From a checkpoint of a small transformer trained on Wikipedia.
Size: 21 layers, width 384, 6 heads of 64 (1 for keys and values), MLP 1536 squared ReLU, vocabulary 32768.
Architecture: rotary positions, tied embeddings.
Training: a variant of Adam for these matrices, 412M tokens, 6532 steps.
Each number is 128 + 32 x the weight over its row's rms, rounded and kept within 0 to 255. Layers, rows and columns count from 0. Numbers have three digits each. The size before them is the row's rms in percent of the matrix's.

# layer 9 MLP down (transposed), 1536x384, rms 0.0504, rows 1059-1264, columns 128-159
102:104172052128139173094113116209157135102119144132094145154132118058164118186189109120080142089115
123:133099118140160124153140129136127193122096140139091101170125133121122139066167211144152093060110
098:142119208144136128168196157101181135158154095154114106145109132108097153129121144095128120098092
098:106157137144124089099076116143134144105132088154106136165108180105147151187061063192122143110111
106:116149174126187124145162172126148135152121077134117098157119138090128114090127151156111091123162
107:117119164141157163126165148158158094159053139146122112148050105135132077148134129129129169092100
094:122098143167129127097137144116102162096194156057140143131125104114141145086109159210115109095117
097:113097091142109119160086152140080165160136146143125138151121100129126103104199106131161100152157
112:157072078105094194138159196115092164143128149152126180148138104117137087098094157166141099134129
106:138143182080134127158088078107135083146110134043086118113154073123145164091109101167103195157132
135:139148134125126123168117118124164140114115108119122148123167122208125112236115178101117099138143
105:078169163155171148120057181186136151136060116135149145113159153101160167104100147174142122157170
096:172127091142224096126109137172135160172115149154169133157135144165128120133132107098156087089146
097:138176137105209125085112153110113084160110132088164095157170133109112116137145121131110129192151
094:097142092175151179125180167138187130139122110074155136203119110098153158097110161129073143102117
093:153146130090136099120095151067107077186141114162089129146135148164088138123048095139119117102100
097:160158129191110137097117120165126139141159138112106139157165129096116134140132157209123082143191
103:052159138096154182142116123126127079103140137111069094134122133138129167120159080090100121084057
102:187141131112129132102154146155109154144117120136177154102142141159104115187068052129153162155111
118:112124132135114089168115130116093116151125153165122096108092155209129166030162082122089117174133
104:135097152152172093177124128179122092122095137141118133155094118053164187029078100109109161168093
117:127089110147094184056149161139104143150121099108116135138173139117127124141134115099186118136169
096:093130071060141128095156146167123063151107127130155103156148190121147102135180087099097102135111
103:189160124177146081081136123131053181074124087144135175172073099145162126133207157125125109144067
095:105112115184202176157087141085171077167089116145088107123159103077173160119162156171136138133202
097:202098098140106067187116152109144112132124187116160114144110144163080173105066077117140130096038
098:131096120183106092127129087050076104108113107157127156153131094133165075112109165138109141084149
096:085104190111151174149090129159095110094124100140142134130104167117200100095186149157161184159127
096:161068120162129151126120179159168102138177156126081115115132113152077046174165065120128083144083
095:133168207141150152162113111150079168098097138190181132092142111073122107072166122164117116169152
094:077137114088123153101192128112089171074105130169165126170167151133134118151149174104120181164115
103:118129152091138142125136117137109097113124110161167148117127093086060117126116094205159147131129
098:132117152124195099114094118124102124104119142115120103124159068130223132097168136086149051103119
100:093074141119134118117131110161126126149152168076161123137102100069164144167041121088120118138139
101:090140089085131189119125189119161197108180202104126102138174194150104071120134051095201161158136
103:161178106134187150129125138084114119075099169148147126091107122103194101084081140126168155154123
095:171085164157203167129117112177079104196076089084088177094116099165089138097137216081147110092162
099:131126080102141107145109136155132128178117142147153151122130090133113169179181176121120078113146
100:187078159167087105155033161115090166141137122134150187187090123122189115153055112154110171120047
099:062132125111160131153099123143124070061123163164183145095117152118179147096125107086158143155120
094:129081099120085158129146119122145148122102092138115069203132118106100142179104155114165159126144
093:151109168169092138113147106132125161153146117130137157119135115104138185140113132136136102123125
100:130128120109123141109165095201089166171129173147152107145186078135135111176124125094132136110094
101:113119190082167186130160135100087120105145122155162158152139076132121131036150179144080133104128
098:070129112159149148080099069127154169098161117112166137082190127120103150094111115126148127169086
112:170182127122169152084152114143143184154161168158194124147100162083189106062095124132132093163121
098:148158147145135099179143112111122140087175154127128160168156123103139186168136076163075134163093
095:130107142127133250131125144091116140099177167180136101213123154153156140051130133129146068131066
096:105193124127177161162136185092177069122134117095080139081108155166117088148116089126128158189107
098:147153100128091118080130068108140093084067105163160158131102128125115153161146135083172111142109
098:147137167133148149099072113144086106133050140102136120122126080075121084108097078157104175117201
122:130145094151136111107145136134133163112135154125128138117158136210156118212120049130138122148137
096:153136109154141120183124147110113140161154117128162097116096163181132163179129148154176078153143
101:156166142075125126209104189142127058158125103081145124146080165139107124161098052113152094150158
095:184153195187137149148105115097134106174134153059105140138104127099149130132090114187166124134171
096:101091094177137121139155171148100148178132148146083126156111147084163126092116135129074151091129
101:174169068147089181104155109154138161124122164139156164168071144195124176194124110095097174095091
101:117152086145142079128111108114143110188178128087144093118099124086158152126128133142106098119147
102:032107122165147102139148151140108155107151215106136098147151154139106155090148092089117136097114
091:184113206106149149063072115160115120135164131089094139141096159096181124108153068055147181065134
098:120152156129109101100108074136083165145173129166126164091149117122100090085161153186122205125139
095:174129106167107120098105141156110143164124117140136118171136125147142119114092105074162116177129
101:149149166110153110137104164106149120145112095143117050161133112175157140171117144133129109159126
094:141115115067081150138152052073118185084138188179107214139111114107130081164164104188106147068133
102:142189058177088094065148084161104135135146135149112146150153163154185104144168109100089151071164
087:136051103137145152141145148197080131131131103083127181142131106105089087083111098179146123143165
100:105156151073099117122139111082128133169098175139127116164103107179102109147095137140163092077118
106:142208141105126167133137139187095124100127165114110149150087071103096117066113148145095108154114
132:115150117141096130149095150129136124127110161143152127153105138039133123023129092130120109177150
098:125144082085139190070127153138108103172119163110111140165151180110174117106148114112163164190122
096:129147131151135228070158130114102160099143101118134138158141122117173113090148144146122050105149
104:133183091134172143103169056126111097174136177115088132248137117163140159130129105122109103143115
093:138069128110139176144112081087118089186088128102147148100179110150147107153104136159173105176063
102:079130085136077191166097105157152142185084136128105062145121214134137176090177165115175110099083
091:181085097085115108147126162124125090135118160106114179103078117106154182114102125146138177094088
102:142124159191095144213168079139124112171123095194150101103134186151127085115160151142201069100121
096:163220186136101112148124181180135161089163129087062088112102155107109125158128147123120100198067
095:174149128144123094131018144130158096123156087153117110158076159156109155170112164155104152130115
101:114113145090106121093139197175106125113143098056044137157159142099114160154141127096139184167184
104:149092157130152109128157141133106075131152100173157135151071081102134171107072115130129146117114
106:125157140068172143159131146167135110132121113097142137145149112133161174152173105155191085097090
095:126129125150150135106111140138126167110134117105138184162117102092083169070161182087068135177151
118:125112125135132127140125160138132123116124141136145108130141150112135144255122098103127107142124
032:144139095103123241157152139157162164137098126139142098101093111108114121082070155082104075154150
099:183166115145149128087109064128128058152075103087192163183068117165155099145143165143116111083069
101:134168095209109149096110134205087145129119124124140140086102176078130154103128135142168126003164
099:096188116154060194117148057124099102114151054076162148156166166154123080138109085140158141195120
101:115181112143130168163143173172114102116140054089133084119136123121102142094091163194182157149116
099:136019136125133091155125066133219137117192104134067146093158136186163161165117161146132157106113
098:104070148159167113129055159094146099097080121148091165151095100163120171129167127171083143129113
100:118172115169139140095131151117168072179104098205144077113174084194177086140131128075122072094125
108:168218112102110155140103135096051093116144093099098163150187131125137114103135164113158067091130
099:143124080220102121095113114123110078115173126111095093096111090171173122137153115121142090104199
163:122110121129122114139107115131176120115125127115128133104136159198133134255100126123142117122123
090:122152075184178140128138109111166109189117088094175132102176174098186169114085122152194191123073
102:089146156075123152067116142213135131167096130140129161105175142156082126164123140151119103125124
095:102134101117170187089093163117148089225096101185142088145131162123157116128089118170172075176073
103:095165167130126113135137148067162111147148133125105125172130140135135098078135143085088106102068
094:094091165120132125163126119132087128109106109096076101141102171109081133160189110123143146154118
106:177162118118123176158157169119174093153070112102130127166080150091145074108114208136137086175148
104:087132143154149164141150079165110183114089149105117121124082056107140149096132160118122141130140
104:170128085185168126108054095067148156154081081140091129074117157147086109155105132131095159121079
096:078159187129178115112146131126111124130134186135107122130136100122117151140166130116171151117157
107:142142118194165172144122114152120168100142077167161127136114125099158170089083174168123143126131
096:148083143105143084138137163158160135102098105111080143130136193117112170148150130111131166189153
097:126118148156115130167156083098089120156095132127104163154143098138160128145132102124077122095128
108:133101179132164205141149126130067074122083138103165128150102139118150145119094106156153118205095
103:137174122099095163121148122138127136111141183166090132175140139125169129185078056136176136083149
110:133145118122137104080109111139168134154152095123118158073121122155173106225154067095124072164138
098:130131113150159066137110179077124158022107137151160089162166215131102128074126136150139147126179
095:139128169173119102091129133027138135091071157208096124151063125105151111114157172079088211115105
099:178115153108172129164087127137119147138078195175107133114109156064116093053139092143153147158130
098:111135159161128149139101113105192169122105083098104098129167142168131131116053140091138114148124
102:079148164143137139142076097163098126199088129137153144126103131112144118165144155102090143102121
096:089087118118117070109132138132100154149114112054162146141148131137093144102081128137175126091069
100:149117108150199143125165153184129154124111109079159145166157106087088108129068143141102171112145
108:127092145119111130137114153128172092146133108157153100106096126204124164204079070114123101122123
103:088160137144118118184086086059157095145150126138105132102188123128127151153179110108118158115100
094:114191121122071111138086136122133134122146103109112179140047110099149157128144104097094161155077
096:138118147143089112167102131085096136145125110122165112144169146104112087124091159132068144159130
100:116061098060119159113121103087155139118154170161121120186136109188132161117116105138074061117181
092:156103079121150056104073141103100055142126096140093148165074135087137190121155147173096183083150
119:117119109153116110138107124099151138104124135106145181123149133137137092235097081103151108091108
097:167105121047115174132109130127092187110149101060067142140134176118157106075152114101151140130138
028:154130154140199081093141195123173138106121126090128138134127122161132121118102110110150076102179
100:117205147097158109121165093194128149107120115083142090140120081162114116120125110101102113154145
091:182087122093149120111077143104056132121115120087153143145101108076129051067137164126123161148122
094:109146088087102167125117111085130060119128165113111133174139107158137054126128135131116107101116
100:128112065132101155101156161148111152115160100154211158130144155170119123163191128122126109094161
106:142139136140121155168132160076154199218193137133123144119117125142124131130118164120109113080122
090:128109127148160149115137077085140146114135121112103099148119139152109066154080103115082106111136
109:183139121129125158195063129114140146118078166118099152121105098067143109058177149115104103173096
098:145117189138135176087184160144152074120066142112095146110097154087128148101071129095098145091152
044:088115115129167130102043146157181185154181126078090115164143106118138128174114068072175171128148
095:154190142096128123152174117152133113111172137109133177149080103126170125123175173139161114074142
104:171159165139098158139171096125129092097119158101122102127103099139125146202102065072139129166186
096:140153137149148116100086137112173145094189149101165107111132121112100082107099111158069130154117
102:068152134166055138140156111147125095159119127112180180088157094167054147121174107209116145097111
092:127139118099095147139098123127136109179144108149220115128112127084101100158111122179143126092113
097:000105156094162160099178128089163129078127128138052102160184176155134144121171145141143178100149
092:132150149124105144118105161142108091113139082102161144196097095148174092141186113148153124105124
104:169122119190124139124088069123086145173172126155077147125179113084175147096122129087122164111136
133:119128135103132135144119130109139129123131072120128138133159149206120099231139167133108118157151
095:161124103107074114129140099140109076152129109145122089098170121129166106138163115114142131160153
104:123144157146102132131069066129122157143126148149117127146143140142141067103144148164077108103164
095:106157158116177175169148095102074164092126124123142131167116120129120098131130100151119169140085
098:159122140091127140134082147092143132166151055100137141160147088150098137100153131109110164142178
044:129130148159132094117117105188124157131178161094134126054122138169139082195096082162104079112145
089:072115099141105120095168146122103093127088133161139133107132097115147156145143138144156060129063
115:136148176098112138125168154129162151127092087168135145128168119049157105161189050128085142142065
097:147164153115142251107135160109102112127120086096147168177116105129146125125139169097116158108125
093:203137115169193112122150128162157145139188091111092161137108178181099112147110174141133148144106
099:106144157144102143136119136100112114115135162089148136158125089135073133154180111113125123165084
098:159173125138141094114127118187136125190143184152152109118116129168088148117080146131099150111093
097:114127164122127148120169156122122164074199136105116127161127087178122097177036174136222127119090
107:125090155158115143186172119110134078189086093127119118172166080099134105113176067101098121195100
096:107135181121137181136157147161128147070173084191116168130144139141175101163131085106133137099133
097:110061145119122122083107108131168103176148111111096160116214115118182099164104132111127108124155
098:181142168234141096146085111105160143197087148161099089110108132127131122132163101116136099138145
105:087160117119102084142110085152144107105129141116081127180105093102153130099204146147149086143145
096:153103117141158077108149143153149127148204126146076127147098135131135155116125119100120080137118
111:126127139088125155141113114124121111156138139153144132146150132138132135231140085125137151137150
097:092097078096149107102127101139127140093141176154150162186132151147125114064090163114103080166103
100:053122143163158124127213088113156129101136110163074069164164084102100108115167112141098113095104
095:144123074123097171112141117100149196105159140122189094148131128120122099103134078132133086146144
092:109103056110100101114134101125145068088084157102128116100055136133120080183158061093125068122153
099:117124129149188141124113115153093130103125131073194210130140185113095159112132150194155163080122
096:097100117157174158139140085129168212123130210138108100169112116187105131163137141077128164138136
098:117053155143162189173113131123102155137094085133098161138186144149122140098091111170108144105152
090:135163156109152130151130122133094074136117114121156152119096115160072144111125110084099140109142
100:095140067110093103109131153077137145133129094169090125109111152103144098110134133128133130167144
096:083079146130107101142153121110080132159102048128132162131165063080075147152152156130142126087134
105:147078129129179114130110069162151164140115130144135087029085073121112133101116146125094169165074
095:158156118097170080212124085157167139122118179095140149156109127054082136181155071142149110111140
101:092106175068188107083134151098095106107121187127104155142131138144187115097106135157125111149129
099:103111099085120128135171155116156124076133134162160154136124112122095147077107117147130116138072
099:171116120113190125136120103141145156082173108078172117071181123065140119107134172174142154127098
104:149111065127112100143136144101102083139102144135144156129106166085116124207090169133084125143093
094:102110081097107129151137144111140111087095158112065122117152182135147133190145092118106126156117
131:161104131150114123078097118137145131132120069143117175089136115106130127216124092130115150123153
093:117142138155137170132086141153145097161150114149176124166076155093166135145051084154133146133160
088:141126159102152170106133161162137157140147037144093160143218105094195108150128114110143123172104
095:146132120198138105153139149095158146138177122125117129139194122090101081155142166159143099110163
104:141135130135148138075119147095167092173180104108122167132164159132126151164100104146138098155161
099:154105120110124148130153182133191111215117066110130136095106125120157138077157108108115131135152
023:133149083099138124184124168118163127069126122179121118122147149102106076098132145143135121183168
100:166116150123170119123058125142115122155169159121144114103102095153120133155137107085115111096130
102:134059174158134142165152101141171120112175136111166170123094108137107135127116107147120148161131
095:113136123121160127146095132106149103114103144151138109160105119136125143149124104109155125151125
093:090109166131138157158153113133137106167096076108150103138167086209078110200141065121177133127103
105:174155099102137130115192152137141197104165149144097101143127145089187128090106151090155179136129
094:135090152161111115128123132140144136093125125137170117082128169133086213133113117164142116108141
087:145042130172187096129159129078079115119151076171162074123145088088177095124171153147118117205141
098:166103106162109114132169126126113143162159173126129136066050124129051148158137148139155120109086
098:085166095111108195144098101114101147138130084108085187167144086110170047110175223110174106075112
102:142112182088112117132111150118068066160128099176104146131148117154126152110120121128138122150133
095:175160139086136147168092177170101104094125096103116058176165058133176162143233112123177123140155
092:092094106136154117110122126102088085059194153126106092155098094115133156105050179052124104180118
083:114172043114111125142181179130096155165158129142176155169155111143165154105143115156136083130145
101:090169097085096168122116091092117097059171102130145126134194155143108165114141102154170155108098
090:164163172135116075125127126200104105190164153108072122088137117137113115184149164123197099116142
099:159102066132138139094148119125153167179073154152144126151066072092172118137086139134121128096171
112:150112115126149082099145101087119120125096115136116170165148139239111144199069111124115122151135
093:149098147109188088102140112155143179139103088105104124081152121160122060160160126104146142095100
097:119131085153141108066071081148122122158145073151151185117113149161122139158145167112155147127119
095:125136113107196131178155147150119154131172173104087139149123135204116194177079154094134123152169
# layer 9 MLP up, 1536x384, rms 0.0519, rows 1060-1264, columns 128-159
115:128107202143121137180143109086094114138099143146083130123154125130079140169111123121130067091178
104:127142141185129114132165099090172118129069131159166119130170092130148128137216137128129132150123
092:097081082146120235159057146105167100177162173133105044185137141165117156160119117113128121102132
108:114178183141094113161162060076111166138136131124127150126121140116089083110117227044153097138134
104:140153119092147170113083128120121107122148153143146162124108112136110136130143130091120061127136
099:091182129093136155117120101094107082117161107186125119100159104171186118109089045154144173076161
099:088110109120102101138131098109147134104093123095133135093153115169157155206152150112098179176129
113:169203128099119085160140060096087119124083140100105178141162079128096072186155069117097076132065
107:169110084150058144143152158116120110130150188161094115105141142119100180158137122128111137128077
092:103142096124124139156074159160153101087086206178132110123106125096144136126142133150131099190103
108:064121125134087160144182123104100059111103185107073101129164136192128092149124122090115104126116
096:071081153080168113140087176137156109077130165187082178207116127076210195116088073121175144217095
103:172168120121098133109088113100095168140122097165078092169180151164186102147145180106189089141101
098:141144127135182170176057093106091058125052127139136168136159070188155135185150092125146129103098
098:206170115081092105152156113069102122077158184110140147115119143129121146143059086116121126133095
101:173055131124151108145179073131135120111162163171127103144135083104135141186147178108098087097088
106:111076198170134089103101154123128147197073092150129125116166116103125155166141108110122138112160
103:175141169148129160099107093094093139167097150144055122127127086135154134162165148074071129140125
115:140178114112152094147150088073125150097079155160118072170160181180082166148130109140145151096126
092:177105103111141105174136067093162118087148171058165134113100124133150069128155079142099116137158
113:108156098114120145102116155095025142136151113162143147119117111093177162137088106106173069107142
102:181028129106164132148153103137157109142187106103140144186172165164119078131104108119145092161082
107:166126169153142083107138065088129168158137090123157199146096094158159109118090107130126080091185
099:145086129167114095107152119149172100097093148158129119084119168188084124147171105156182126155112
102:137142090193125129146131116155111132150155170134167109136170068082122154107178170050179134081150
098:117149118061162058143133088048144146097106133105136176128153134187104193127088111138120077146101
105:156137124212204079158161149126123115141117096161128088202105159188091124229209174125190157173113
101:162220150123124109151125173137123095080129093210139081162154118103152121129087008056131049142082
098:137123101122138105173145157083144167194119120111128118098156180115128095107135166079148098136124
097:117123084105130093136095148184131129132104188190099142144128066157150123131139107160112068118067
109:163145109150125171140154095096094064100077113136115065087139104147145091131123168081161108130098
109:163156143127112202184144119076081142169103118153110072140175146105152157134196120091106075088128
096:120136135100132098165167131102130091099080139135113137124133107144067144167124132134143141086096
094:173134131154088112132095134088131138136099167165118059126143087082123071158146151122143134145165
104:113199113165154093133141083136084186044113147116093120095181116144099118156150126058086062159086
099:127114135155094127129092162060126140129129156093068115145096122183166092132111159104046108128103
102:126135154125093146162188138151132121159150177096096134126110140119155227150104070120129111110111
099:105119132154109098100135151150154149131124153124167097113106122133111114141077124123153156131139
105:137157069149127049114118090132147138091142146192130145076137139118108099086159132125130059098126
092:128162111117112153127139102135106132068121112153156175151127146182165144155113114079148153133156
103:122098090139067141159149084059091109101084119173132134109133170137108113154128125108154116101096
101:165125157109126074123123139113083040154086089106103131159129151196129110167130101139107029096136
103:137093124141133153140164117147149117081179181123083103192108169206067129153089119068066133077126
105:119114170137106123177095095137119153120179129151139137142153116100082124162154104097124126186136
117:143097193140087127124184142068122100111111154095098151115155128088187153141145127090085170178133
093:156112130174114184090088147141062058154145102150137138136073067133136157191098132140164144160114
102:109080166080133152171147146081113131097131160158076088190185159140149168142159120112115064106091
098:110093120117118125087151130143080148089080169103146117081146125221130160136136153128111151119093
102:095154071141135097189190152130078132096154180144127165169095089114144159189124145102115148140132
106:105141111155096157179100068073122137182172120166117099123103138072125094133177100108122096133135
100:101105177115082153158111128095148110093090058115141146108158126095112170124121132106114151155015
097:133128151188119073126114064125139119124110145108072153108159142100165152123151154144087130142168
099:097153110076104110200102131150154119162100091114101140068107163154197132136148185168088093121137
100:146114117161091146121100059125123182148080054130086158085126137136165123150107078151124104111122
102:103154198101118133115108117145142126133155121152092147147123140207135119166101153147141062071051
095:126100196147135093129160163170154068109126110121128152123112124138156137127133095164189185073137
104:111152139120104062162162136105150119150137154094107116083187115108123119155106162063110163140091
107:095130127123146053125139064126042080105118138168120128140173096174101156110101081087129092167066
096:123084151154097113192141091075103100171159106149067083139073075125112132113175208079065118131111
100:165091136140137148154100122107164110175128136074197170089103200174148121142126152101065093135135
097:077110116131118165109104129161161101094089145132096063037064107156190145146114141138085134118090
098:088131121124088135127109162103149087163096139090094118112151154128095104128113172141107142125096
094:159127126126123152139150182175139080115118125070121063137118167156155171170175102105141104123145
104:164073168127173092119113097142135127129070112129108037105147171169113140111140115060177089129076
090:142130119199104154189134159058066140151106126118101137105156143141145108140121166122149139161125
091:159108109093094084153072158062175122119110108111093119082149166138210174107106117130150128123130
103:197166083123095145124133138122126126106148152196064113067130128147066085199109109116129133117124
102:164160131103113069189119164105107167102129107143147087078120127129139139119115065092116098099119
099:109163095138164160145093096136071129111124155119164090167100097174168128129173116070139115141140
097:094062150193095136146171128106049120180152119147189161149152116146150113101077097136107102147155
106:214114140137175107134181185124132160117148103132143079093165103131103067110169149144142092124117
094:146098116183114173168081121169114116042114135123115169199150185114129118144052099109149162054112
105:097169124239114100108084147111060129121186123134107083165118168157176097175124108118117085133193
094:159087154144185135146134140119139082135140099124157134148193101122176052112106083106166090111089
108:140069146080097138117072106114122113114148163126148126086163101109169160154093145108109109156153
100:136103091194151080123164095083117201131145106135179140107171089105121162160111170118225073089133
095:094087167174089116154187178117134179164155119115134158166184108132086154134183165105110118109072
104:130142131114072181145138152132070152109180067196121148218147157128135099092171112046075152176047
108:104054071162137151177131105161105056165143119197081089128178131082107123100194162107099150104193
103:088142121107087126123076117138119047108054083151118170144191091193118138144146135100147074143142
099:175103070141160081182097181107152151126150130118109166155142120143124139120163084122150115119151
069:089136160145097118143086080168112096159139161105056153087135146150166159165139170140100125128148
040:134164147155108069189116120162105142114170119153173177119129142183143105148151086086145104125105
103:145116084146122157118070120145114135154125105178145164102176156190134176158167169176128110155113
104:117106118083163096156132140149146153157073105119134144095130170114175132187101062120128140124086
098:173109129088164175122191102150122109158099108172131066111147133186154135120099132121124186080105
109:192137140133164170130142176162115103097100096145091097106104143081157113126076121152176061120160
097:088226151092172130139144118140122146153108113138171177088092143147120084089112095142115095136112
102:196144194105039123115074137060149146108100094164046157109185141157115143134119111122140131137144
101:121124109125107102132097129123142169083107161093076161154120116106173120166107085091114146123141
109:147157164172127172149085071152159120097125080155105149125146119104083124113140090096147086076136
100:112082158185124115141133083068120091134121175084154091123137096093184134129144092122143138160068
092:080128191151129150130136150118102135120110148141052112142161130141118155116149088094099174144125
092:080178082145136144184155101142084146140112140150126186127206153102116088124130080109124164139123
100:084139153100087142158126132131106115114121079135103162156174133184143112170140078122148044146155
099:099127091115141128180169112130120102058112110095097190151147122143076106167130185135069117089151
107:076150122117076081175186140114095101077130122136116163134157131140085133199133172077105104163134
099:080148157192134127101166175159116172146166132226107078095139134136138067152168127106111130143122
102:175128128171099147148127159071101132122158107166129147066143108157134092173193097113149171168143
108:122087170117150146119129100146103101077078116153185154139103085169094170152153158171091063102083
105:131115106182123109111149116088152112127076199093145076115168102211080115124167141123174079182104
100:131129127125108158134076110116078124107144106166108126124163172146076226127120118091140090165124
107:137089167173133182147090102098147078162091116091062122087171133141110174122146132133103092083095
097:128103133136174132138135083191130117154109157119146130128138129086112118131118161106163190121167
102:150185097118143137148098162121120166179098119145098173169117139169091127170114095119115111134139
110:089116152170092091156141146164124100160185132147118164144167144140148117163108157155124090096125
103:163137125127138062124165166059121135129149132139104123106100102122096188146196106129118067165170
098:088093142131194138162168114128148088165074103160142057097168195131140086186125152095149119132096
101:126115123138121125163123141100066135119157155127124073085188151128176098148153083109121156183136
100:151078154097120079150148132129130137100084033100123162148098181189104153165076129124083128120129
098:161088123105147177172138138158058131163133164167158115135120058104178121163168154092155149076128
100:049172083113180084153154106094133188141157153140155124119092138169188151139106069117085066108126
102:120085175117128111145149097150153079114102161123043089056137110101084135139188112096155164144122
102:085125183158123176171108152100113082118084129103140118183153172099128130163138165122104088089129
106:151102101097072122161107159122150144181105137185131145143155174127118170128117109157147145146115
093:159092089168131163138139161159134145148126164109114152124155173123143135121166156135055155131164
105:089140137149103157150122149161166133103150091110111116221117164160134123169118069120181136121096
094:128107103133120131121146161111157135152135105146133126126168153137126096147152144174134099120051
104:192144166155068131124126131131114146131109067138154121164081064191091142142137153130187129106148
101:117150145080124139151122117137090151067096164112089103156139069157072097158123145106096160133113
100:122121072152168149154091118075123197170114092153073116134118172108052100098107109106128131103113
098:114097181131109155166085141107110112158142110114092070150141091127078098105170067126126075158114
099:137133103117113149098113081098112148100137171146088132145159210139141097196134103160171165139136
035:125108112120103149184132149071139123168161137178147131113136067142130137146106086106116108134132
110:123098144072144124135069098130114112159087107106083106116143105166135104124175145120126135116120
092:124098101134126112120101138123133101124119237124186175089140129179116082094109139098079151133136
095:153147099181166090114165165098131165165166131121132148047164120182140191160129123095108133143075
099:172094155111168142125114160119113144116146047123090147125111148209171130146123179130207152181167
107:149186094075099119131143072122121171167146202119067092200161137129089123091149070097141107131086
098:179108158146099169139120144127118178184180118152112086147096147146119119210128083112157127158133
096:058055097154169186156172138118181113115072159160159166136097096133113140159116173133126056085157
101:156109145111115110139134084105063112175110070150114133172125167136131070188069068121170126147164
047:148135131098134120194093102108103147120101124139114105113179145124119141153144076102132127148092
100:102121133150087095115143053154124108100144109100130063130125105117083059174101105079099110130163
090:124184142093112100135093158135126178088128097073136168121109104112150150156178079166153100117190
106:085097152182123182121094082071166142131130160173111134106117175177135142120115183117149140140203
107:079130192153157123172137087115105069120107109121110112121193093138107094151120155117131082124097
095:113137121117150127164107107133113071198086165125120127095085115090128121114128108049151106099132
103:137115111132132134141120132154132155141111112124167111126159106126119119136171110119152136213130
097:073087131167139145123096095182099127152118136113098088112140115205112175145110107121151117090155
109:122152094125118062147170122137132185150123104146143128103182180139121134155127148155173116145103
101:108141085120149127113080144116095118052160166145099028178121154125198125156124113104202089122148
100:164116145130143113145112080099147146135145088090146124096126113120094107113111098122086120129134
111:128073142183068117176080149160128128136122132048135080179149092190096141138109117135063127134111
100:148141174128030092173093116105115202126137104147076144088125122135097107097138128143134074114158
102:123157127106107130115070163114094124082117116171145167160183078140110132110074089056129142131134
046:132090115155133119181113118086146048076117136098109094097183156165108122145132124125119091134116
092:121166107128070208154117157112078105125203175124126166072112143104087176139131102042133146094145
101:130123112064134103151108125130100198093159136143136124097096115082133105108118055099091136103125
108:103154087129121174187163151082106112176185176145158070150122138110127079140138085105134126133114
099:161116163130133106174165110135130141146114121133139164105139130104122097133129147081152141117168
104:162122133159088135145100109085106141180133119137156149119149167209145141143174167088089057137065
102:081183132089180151149100180042074083153162087149158147157090102186080175156106147130159116195097
099:134167099134095155118137108081141142159143106170064099138152151132144191160107127136150120141064
112:037128150123157153154142102139113163119122161137126118080157192167125062121182132128122102153151
101:088056189051125131190120176143139142134134131159114192175134122167160142115113103092131093128106
099:131118072141155103152057144160105116092131159141104079154108096104075088124143088126137122107117
101:119131148136079125114162115122109096097095155123132120136176152161113157116116099127107155100068
111:152155099128109133121103105143159157142150113097111082162166025134172106158121140082139111156100
104:123110139154164158122131108154127123145140132125137154165164135165094176155104105112107101185144
093:099118125155109134135114151111117114106204158183120115093162111120154161134088154093118103112168
096:170175133149095136217097144119090099174136070157135115111148107162114124125098077112141124128050
101:112112081062114115142114158112130081100139157100109156080115212146103199131148125113130165124112
096:140146136042134149148172163109123151142088104120114180154162086148120094130125111128122125136143
096:166130097140147162128119137126097118188183119120155123090121094110144122148133131153101166188107
101:065142171150080119188111116111150109112171089135114090077176138136073135099127106089125129173069
094:133108168173140163162136120138142132197097139175118126102153099163128144136138133122138106158088
105:111166036145139156105129154150113144153110166035079119129129136153110075174134076115109130129096
095:067132083149181116178127095162100119184123096059112182146153197150129090122158139129095128110096
107:134110120150090127183153112145135101083122145140153093073090121164070143151134132166164123133096
103:148174166143196160194125101107125046084140116126145104166131077164124158108155057066137088126145
109:188130086141059143147104119120107080123099192132102083090146190189112114134175173086121071101127
094:122129135135088162145156126151135153131123128202137112102096118090156189125185137109116123160154
101:109089105087127155167165118133082153078105108123155101201146173170147152132127141139146109127158
104:106136118204189124173124175109104146147121169164103123147158157180144094135150119096056122160099
101:122116086154141112144149160139129096148148118139124108158159078085128137199166178118132140159096
094:167123119100117116154090142149123089171108101073105086152146077182150152167134090130146139121103
095:106161174151128173120184160144132123146170138065176122083087153179127121112185127119122142166069
108:147142159153175115111102184033114070108129090158135140113123095219131102163111103126129133140101
098:158123179135148141123125145141118108134063155109091099126116197149124078146152195118137116142074
093:122141104167138198126125155117083162114118144108115120101146125174115149108054154097153156183120
099:128099186089119126121106142075107091139153148069168139090110118140156123107153123135137123162121
104:085075137127131095150116170124111135182111097107087127169167180139078095121157170127166152097128
102:035102053080061122164127111087103115106143126169178096175103101110102141115137107055087096111070
029:127129132132141164127145114118116103157134192157130117114129159160132132223151109070125115135126
101:091150127094071092134199150073080123085074086140122121166196156110138147197141137161074111153111
104:146094155123102088123143159087053102154129155101145108097167171160084104142134114128124133167120
098:159096120140074127118085112106094145204140136119099134124081163163141093122151123127131100121187
086:109152129086084087121096183098131083075105126065064118132113187120095134165127103094129071091214
109:094143101146116132097139146103107134099082109123108154065128143146110098149163138107055097177101
092:128110042110064143141121085191171180086140137110085133107119111102130139120111111106173124181098
093:120097069107162097114072091122083171170066100132117184147182140117158132125118119105179125105126
102:092133185075139110133104116120062094100184077097110093158092142153145090138123129131158120165108
101:192082189082099128165146108122145158159122108118098140168118193132081142137099052131058121153142
106:064058103219102134169113093119137109137115131107070088120136150138147107182105172149063156115151
102:115136116124145107186149108133133088085147102127172138097118140163157119102117148152056115145106
095:099160116131082165127112066122125101129170120112111150081076134131113118097138141102128153076149
092:118108190172219178128139120101082103147125134128105088098148155120097126142131140107110153170080
106:108112155224135124112091133142135086153094076161141122107145070130109255121179109074112107094095
095:105088119134131143153145156166085179135104122116107156134165138117098154141081107104136107157155
105:148170160064118160102132104104110104148152096097060137144121094125093111137173134113168117148074
095:140057129090071153129139118112141098110108092120110166144098155108117086106071099139140169148116
094:107151148142092063140132136158077099163122177186133180142115092157108104099146201112089122172090
098:110099130081112078191149119146129108125178150207084126057125172158122149118134131127094127098108
094:148069100079094121114210105101114028133093059163155155136189091113138180154138132099094132175113